From a checkpoint of a small transformer trained on Wikipedia.
Training: a variant of Muon for these matrices, 695M tokens.
Each number is 500 + 25 x the weight over its row's rms, rounded and kept within 0 to 999. Layers, rows and columns count from 0. Numbers have three digits each. The size before them is the row's rms in percent of the matrix's.

# up: layer 9 MLP up, 4096x1024, rms 0.0764, rows 3336-3360, columns 640-767
# down: layer 9 MLP down (transposed), 4096x1024, rms 0.0626, rows 3336-3359, columns 640-767
up3336 095:541494468495518461489515472493533475485501499528507495516504479550536512484464518505498537473483524494479475516463504521481450527470526574448469486516551519526503492569488487453533530480496508519462475498513524513498502534505516502484512527526527517478477468468510470510527525511492534542499492501536491529509545492517486496457496481489486531535450478540465498491476475478512492521462
down3336 095:520486524487449516528494523502512506503507494536509450497506540498551502488502517537473520529494538461538472497499521483500484519462485549468514497509479502468489471464509501521462468477479477487494488501498458487506491506481459497506505502483539464501479517527506482476520542507490486501542466478529504527453511469492513477525470510471525535475517476509495522479494458471534482486470
up3337 098:484501483502462513489458536480526517511534493512537496514488478489502458564517514465501490524545528470415506492511463499480476511506463508485532483520499486502539484505511507452522480471531526477515497489495491473433446512569453450504500500491520524493542467504488530503490484530500513475502522506549486510514496479523459476498522545513458474488464451520497504465527487503478486479500
down3337 096:500498504468468548525503475470479535496480468538543486444504485494488486485497518474509473492538478469451549501511479534509496500478508505443487538535556514504491500514486478488487507503467480490519521516529485474471484495503521482503475501527491520513558484459480511478487528502467497496487467462508494471458481465523489470501533463482492470478538505494530476463490534490498487470506
up3338 104:533506513520532466497487486463491491512500518459538479459473509500509502474507562542460454507584532528504494495510486494521485526500451508530504481504459498483476496503514492518498478544520491547547475511438489482519527553538511539495506486515513524494513533501508472496531519498533449466521451491503475482500521499517503520526484495476524528468481461519484506515537483503516496470477
down3338 098:501484502447517444478504497481513502512471463474482533519497557463526443458508553511513516498516530512503499481535489503463521527478508470497523525466555524520500503537510457547486525497495462524474475480498525503512531478453492464507526499540532485460502492508472487513536447508551496494543511504459531515546528494513529514498472504521508486519501486529521505501489500488523533455518
up3339 100:502540491449441475538511484464467536503510516522500497492499514480505503481541476485503539470461491529507471486543480503473465491566484497508477511441492501481543482548487552508504458522501480505508478483515510549543478445498510493498528507528494460465511499480496536482516552473545478510506502496517510506515512491485507462518518501558510489497496478508522509456518506484522518481559
down3339 101:518489482476469518482475511508515481499478505505463514528500461534477462514444486491459499473426522476519450506552505489492480480460509533495485486532436489497454526451489470525494491507475452467488491472506468448476468461493520522472473511519528502524518495502473504524462547509503493499470496488475479481485505487500470497501500484468508456497456512473461511470432500504525461454555
up3340 100:463523514501491495533499455513543508492528473474457531484506496525485509500475546537517529466515526499455499474497514499515467519514521502488456529519468462500511486515523455487487505525534486506484529517487507520526520483503489525555539483537509494531521521459450503465510490469545507491520499492494469475483482503534493482467481478526463534497508487495482476453502511485505491520531
down3340 099:505543492532468521491527500470517505483462510501463491486467467480509399539505537487530483460524516509492521447466488466466545505465445481487499498495483523506478503485523532475453500533498490488455521489506498510505490486525484521457505492514504492467479493497512511462498516487521503492513522502469548499516486524494485538505485458520504494510468471467491513476480498459509469450494
up3341 096:472468497512473478519484541518491463541505489514526519475456489515504458488519458502498505467504483484496475506496486532529474478491469524480535516518539497465472501483492522533499529526474529516490451565508487484470471472506550522536523492523498453522478533508465476502469510516503531468524500454497508527481470498553501513516533498470500533473487523491564490528490497477450498532465
down3341 095:504520484447505510509522501464519488471520520493463507547526521501511492462460491509530540501500528504520511478469503516500505560540540452488473526501470484455451464509473482458488491463524469513517509512520485438517531458560475483483489520504519467494542483544468516465488536527497483486485488517488503529516484476489444475499490464511484507488509521505470540522466516473475511545471
up3342 102:491538487503507507472508493438516478551503449483531527506466498457526526494478505503456496512518479554495516489514551500506502519523502535519474505518465502535492493493485494487509563475477479500523490524501506510479566505499528452508491458499496496505484507480519506517527494503491488496549544478519455507476480512494547530527534481478451495462473501446467517528505475490495489506526
down3342 100:525444471491518479482512503480514475480516485479513489466504490499494489457482475484543520523531496467503491518480503478454489487493517519484479484477473519466509512513444455515474504531494472489465500485539464533515491495520462504494491457484450532502487485485501463540538523463502511471477491512486484454472514518509494452455450514498516506545497524486471486487529495470513499525491
up3343 102:469472483499498472525507507469488487506539525498498544523489461501514481439524513454485530467435486522496502503491480516495499477488481488462502530490530510446525502484516520449530511467501508551497519490526496540513490494472490483507537508524482548478457492471494447495526495475507475484475462527468489544479537542480501507550502499501457496506548512472503489504496483445497531490502
down3343 111:452498529501512438491474492499502539473521478497483522462471510463470504495474495499513530524448453473501515493526496468525525472469500489493549506471495477505534528478470538491512494475503504502509557491481502487495490441465507522503525513497471511484490495484491511474494485504471547522517486518521500505517457495507473507534538515549467491509484505516502519491506481466504529537507
up3344 108:491494491507433513489509519504490512500549489506485514480538519487468517530534498491500542449497511498513496467469481492518487496524500516490467503478494510499513448547542513497486473474507504533503509476516519502496460478531538477489459513511462462479538549483504492483479511516459529484509513484495518516483500487475515480546494492517529502495499493502524473514477506491480508495536
down3344 107:497474551515498514474495459553465435510476479459522488489499519481515474524491458490516504459521474419525526542463557468502508494498521474451456544505503501468521473455461524561508468436496511520490532470526502532498486521479535487550533484491488489496488487497533510488506484498459484504517497489493496503526510490591474481509462511522522483494500504516517467502496483515498478489466
up3345 104:496464536510546478476511509512543524508486532483495471506527490489488501523497508516502482530500496493527518500485489491477522495525453488510516480493500490508456487468480462454459564525491515549460493508539529503509504490531516517530491521503502515502524457484514513483490468465472500503500507528498475517527487517484495469471492517496481476449423491475542492479531474482469508529474
down3345 109:492439524498535514522479553453470484493549500492531518475494514508495473521486491502463498489489505462544512462485530507496471535500516521524515504543477479510510465502500492509492492524507503458529472521496499515490466459498498548491506495506506501485521540555538522510523519452461466500488518493521484487513454541467484519466487483495540517501553469533509468510473479475479463518496
up3346 099:506458503510502529515527498490497526479514487498500504507519505509515533478485432470524503517519547524481499519544499508504522482518508486472478489541495508533529494499487492498491556498504491472505472540512548510533430516518493510494532495478485501497517507529511492486481496485454537508481523526501535510496489479472508519497514493513522509469502501504482510468492444516462512520494
down3346 102:445463487496479507445439474484526501481545499514494480516528460473503444471485486514499510542537467444531544553519542487474473497480502493484510519521522516494490525489530495506460467506520520465501513514476474528548499487513495490497475512467502482490470533479505467459512462495540523524491509506543488474504480487495484460483482509494462579555511518482482503499490508490522471479487
up3347 102:531486504474469556514475482532469468495517488504456484529498499518492514498520527530509553553506498516519518558503515504523487494466497521484521531474438532544477531494506540515487496540543479458530536564491522463499487496544520483498552474549489512505486544530470503504470495474509539460531535536524499477501480506476519519525509477481484512516533458549517508500474489444546454516503
down3347 103:472507477491493447506471533498484484513538496521466484525460451510496521484471438446471484494481499542479473527474519494516511510511509475479474487504482429490508535494465514477473512501492520514456537454499497506488515498460471477469539507485513494457515525488486499467474547470482494493495480513493464521489491489495521508517535483505535481521492493520486477545485507479466522465460
up3348 101:484500495523513510484495508495541495511517486487492519496533459514496494486530519530519485477468525499465539547560572469491485511504475492516507489502481493499469480496507526495485480544510480493509518486480487482471515504518538519497549535575488536505484502489523515490472493491522490476492522497472543469496478484437504487458542503537528536488478498471516484460508466484500484514504
down3348 108:453476492483491517503478496481495529554506465532516486506485478508451457498477479507466494489433479484492511501510551476517513506476477488490534466500480517529495521502505536525475498513430519487480494465499561458474494506467493463483518532465504484494460483478489506489487485496481479459516465494501488491497479478463504450490503481528506547521505489478499507488494485479496496476478
up3349 097:479509486555493544497506531498522496536546531581459486484499514497516524487492546509514465482498521480490539514504455475532518508443539529444489543529471499491543477492473525481584521476476508479500517513496524572490483498510492478467454498529509532519500524517472488455511476510498495522508517467519496484482503489516546485513481473477516489529545440465499496511480570489528492505545
down3349 103:462453518486492486484510474558481500474494486507523481474497513463471546487475493496472486431515469523483492445498498468507467482492467520523504472467515502495448478506461502534487497496536491514467489494533512509537473507474500478483475508518540460488473506504451481500530501510483509474450490455481520514500504487510510485455489489501510470510514492495500500488505523477497464486498
up3350 101:475508499511502483483482526486523510504482488489493512492506488482549488539459477480512479489543540512506535514522502505516524507535504508486529538490489528516510491469449507491519423486545489509506468511509491502444496462477511521498539497526483531447500476539502551513488463487482459462507521492466481531510514510542512502470543550532505498516504492476458508478530454475491504499522
down3350 101:522501506515497469497483506480519522502483415492500495535493487523523474505475457484475486533525508459481495493490483503496464496462505461498506531479500500472546511473447502506512497469441511484501491473496491481482450496471468519489448428489491504515507470506507450489455482512519550526496488467497479512503545485479527486529484461474467486467490555514500500456493437497502480512474
up3351 095:493529459513551465476524535510453492481527536455525491516494511478443474480510492518490493443480478521486486462504522470478499470475501459483501483459508493581530521500506486472494495490504469489489502504467509498520518511448469460475516559530482486510520538572518471503466553531510512515508483522465493467565491527503520506551540484462482523507499502449459469459531506520528536533531
down3351 103:477457498516505499541498464530518455498484526513468480470490440507476506494476502491501475499438490482495476503501473490463547449500498495517456500467506479459480506495514481492491476517482471469489520456504467458486467516513469510509450453486529455535528436501517456468489430464536497518493473476516488470532505459503453458455449468474505522459498492482488473445512510541475494490486
up3352 097:499458487548534536493476467480499517492477507536470463525514545492501552428482522522513503506498481491505523518516529504508475491501493457517523519455479499507526505508471519475544543551516508526504515510484494491521524528470516557515479554502495518544455478510528529496532506501492511479463511506494531534514506548496541509530479498495475504483474525513512499481514513517483484468557
down3352 088:494509505488449509495510464525494476457486494501463534469488503556503528485478533493523497506453542485541484463523473489512519509491489511477499563529538485476472522531524468493515474492496535523484485538490478519474511498494469504474484538519511489452494508507467501497516451539516495496502507495497469510516478492487490500467483494481566564508506517496518516507506496484473503506512
up3353 102:489470512553530487513492481464493508508491527479522503481505534513510480496500499457525541462500498516484492506467501518510525491483509519484496529510495518507485472519485516507508515490466505518454506463503582543524496481492510488474492502499484505508501528501579459505515482499499526512493496502510497530493495526460514503469510485463503460507471499497488470548495496515513512511464
down3353 098:475489518486510504446504518535529481498450508513503508516499499474520479466499454525513505502498529468456514542543523492520513541486455546497519500452505479500483589515499527479541524490466485496495527514487521524445473470460523520529518514464504475469462517496514506480548492499550484484497464477464501527495516477512549505477482555514507505495526516531514473489482523483534505477546
up3354 102:459516467486487497512522503493532556512493521553516547511489493531525490493521503478488509478450483492495506563499494443504487458560524482489481511503495458464508523515517486483552526533519506491487510509483492463507482493511529517491485491518522498510482479527448501502533497477515494597515547505499521521498525520511498506556479541494484530498488528496494498512517496523519512505474
down3354 097:455512492490505513489480482459475477509494456525467517518541496480480504487465549527493484485482485497488530515471503510520513487502491516519470478503489509516472556522502487499510516494516510524533552479534512551550500483490566452498526494506554483497481474526530478517491518484482524512486468495539544477496493464489471504490502487478485493467503545517487495498484517448545455520479
up3355 094:491494481504560481450532511516448524498485507519545532542475475522517500497469498458516469477489503519494502527504512483517484476539480486550516520522440501468511528488534486512535484491485490487493526505510524477505535515511490501542537509534490495500506494537523520490485529534512525497495489520509500475527481495455509500495487527492490464536501486512489501553491488509536506514459
down3355 105:469499528512504485535507538522499504521532487505532468488511507485509475508427510471503479542481544423508461490469527480524535497493511545489510508478519473519474528507512520490507525538484503507469489462511488470484493515459465558513505544528544525550518514504506537495501481456501472513528490520479540508456521513542484480501496486484495527429494523469488535491489481454492516488529
up3356 099:519506479493535486540520475517458488471503524575451483545486487484552509450513509509511506504534455510528512517515546466479493491512506519486520440489503499476492513539487497514548513518508522502453466497483506501507530511518512539479469502477507490498502492488503520489484491517474471459486488506457517492581521502475501506524517522515509476469508474445489477458530482507497498506491
down3356 099:496561491465485486514463496478476484504507517488522478494493479522506515526510513492498483478480468486483537479454548497514476472535506470480469508490517502519442496500535445553476483528499481494482489497491472498458465458475495489509480476449498439497482513501498522514554491493531493442500516487531500473480497470468522487426511464497510506524495503512480494477510512478493491495493
up3357 098:517529539514538496516491500487511486516524502495514492461491477493484468503504489482517474534536499474501481496521491497507510501495482519477494490533484536518513526496500524467510459480472501488527511548517478528516475514457496546517499471489504545484488497517468497495494491471488536510537526498459490542473462476470522524522483549508519494468470476470514490516462493493522540501529
down3357 099:511553491502473477470489506510503463522538495456511498443487511522453524505493486485499469507528502496493462481493520531512509462519513497498555497499502511481497448437434497502463468451518432469497472517526491523479496504492496513529471498478491498497514479443471502435526453510488523474518476511514460453467462496487489517523525482498503490468469489462507475480456485465534548507503
up3358 104:507460496517500448474475454528493485513512499482487463521485485545498506523453528503502443460491428540549519537516456459478497517501513492520501512534524488507504534520520533492483480492474535505546519531491451529518524481532478502542477485477509476519459472502498495501535507473510486525483500522516478463488541537488521500521472473482547486483487510496511498421499511481456493536486
down3358 100:504514483467495494486486500477464492520512518532468526518501463519486501508501454530493503470517521495533506517503513493499470516519490499516504471488546534488544456492497498516469501489535520549469521517499470489490482516492514488548477497489526485495506444450471533511507470500511503512450473503520483533455485508480481467506482521448515507520548500505455509467505496454494535490537
up3359 106:520503466539525549530518467487493464504499482481479476526536511512487520512518488482508461451495556495499491456523516444519527538507472508495493474525486463514476510487527476496526509501519457463498511533514498513522496529520504507498495468515495491508529485538480548548444480507493475444555487480493529515494493477537433462472514469476515520463497531529531489508535520494547476518501
down3359 103:511544496507471534477506525460513516501466520472482539521472489517437533488514558534497503504424499485524473478566495516482503501530495476466513483497521454474461526533552516527509472456469511553528537486500498483499507496509502510479475510464541496470508539505507517490494505466504478503499538502499470523489545478518485538502483445472472530489492488489477532498504524493471492488505
up3360 099:489494546455409476487503514490451526472508486474520525480466457463482509451523514538501478515487513536474495538495522510499496560503495520527519514497513526494505531526497524486521516484488529529438498487506525471471521458467486479501480541552560472473496512521488503531506462471469480483471474533485497534486486511484493494524535486519527494487485511515488476449535539507542521523478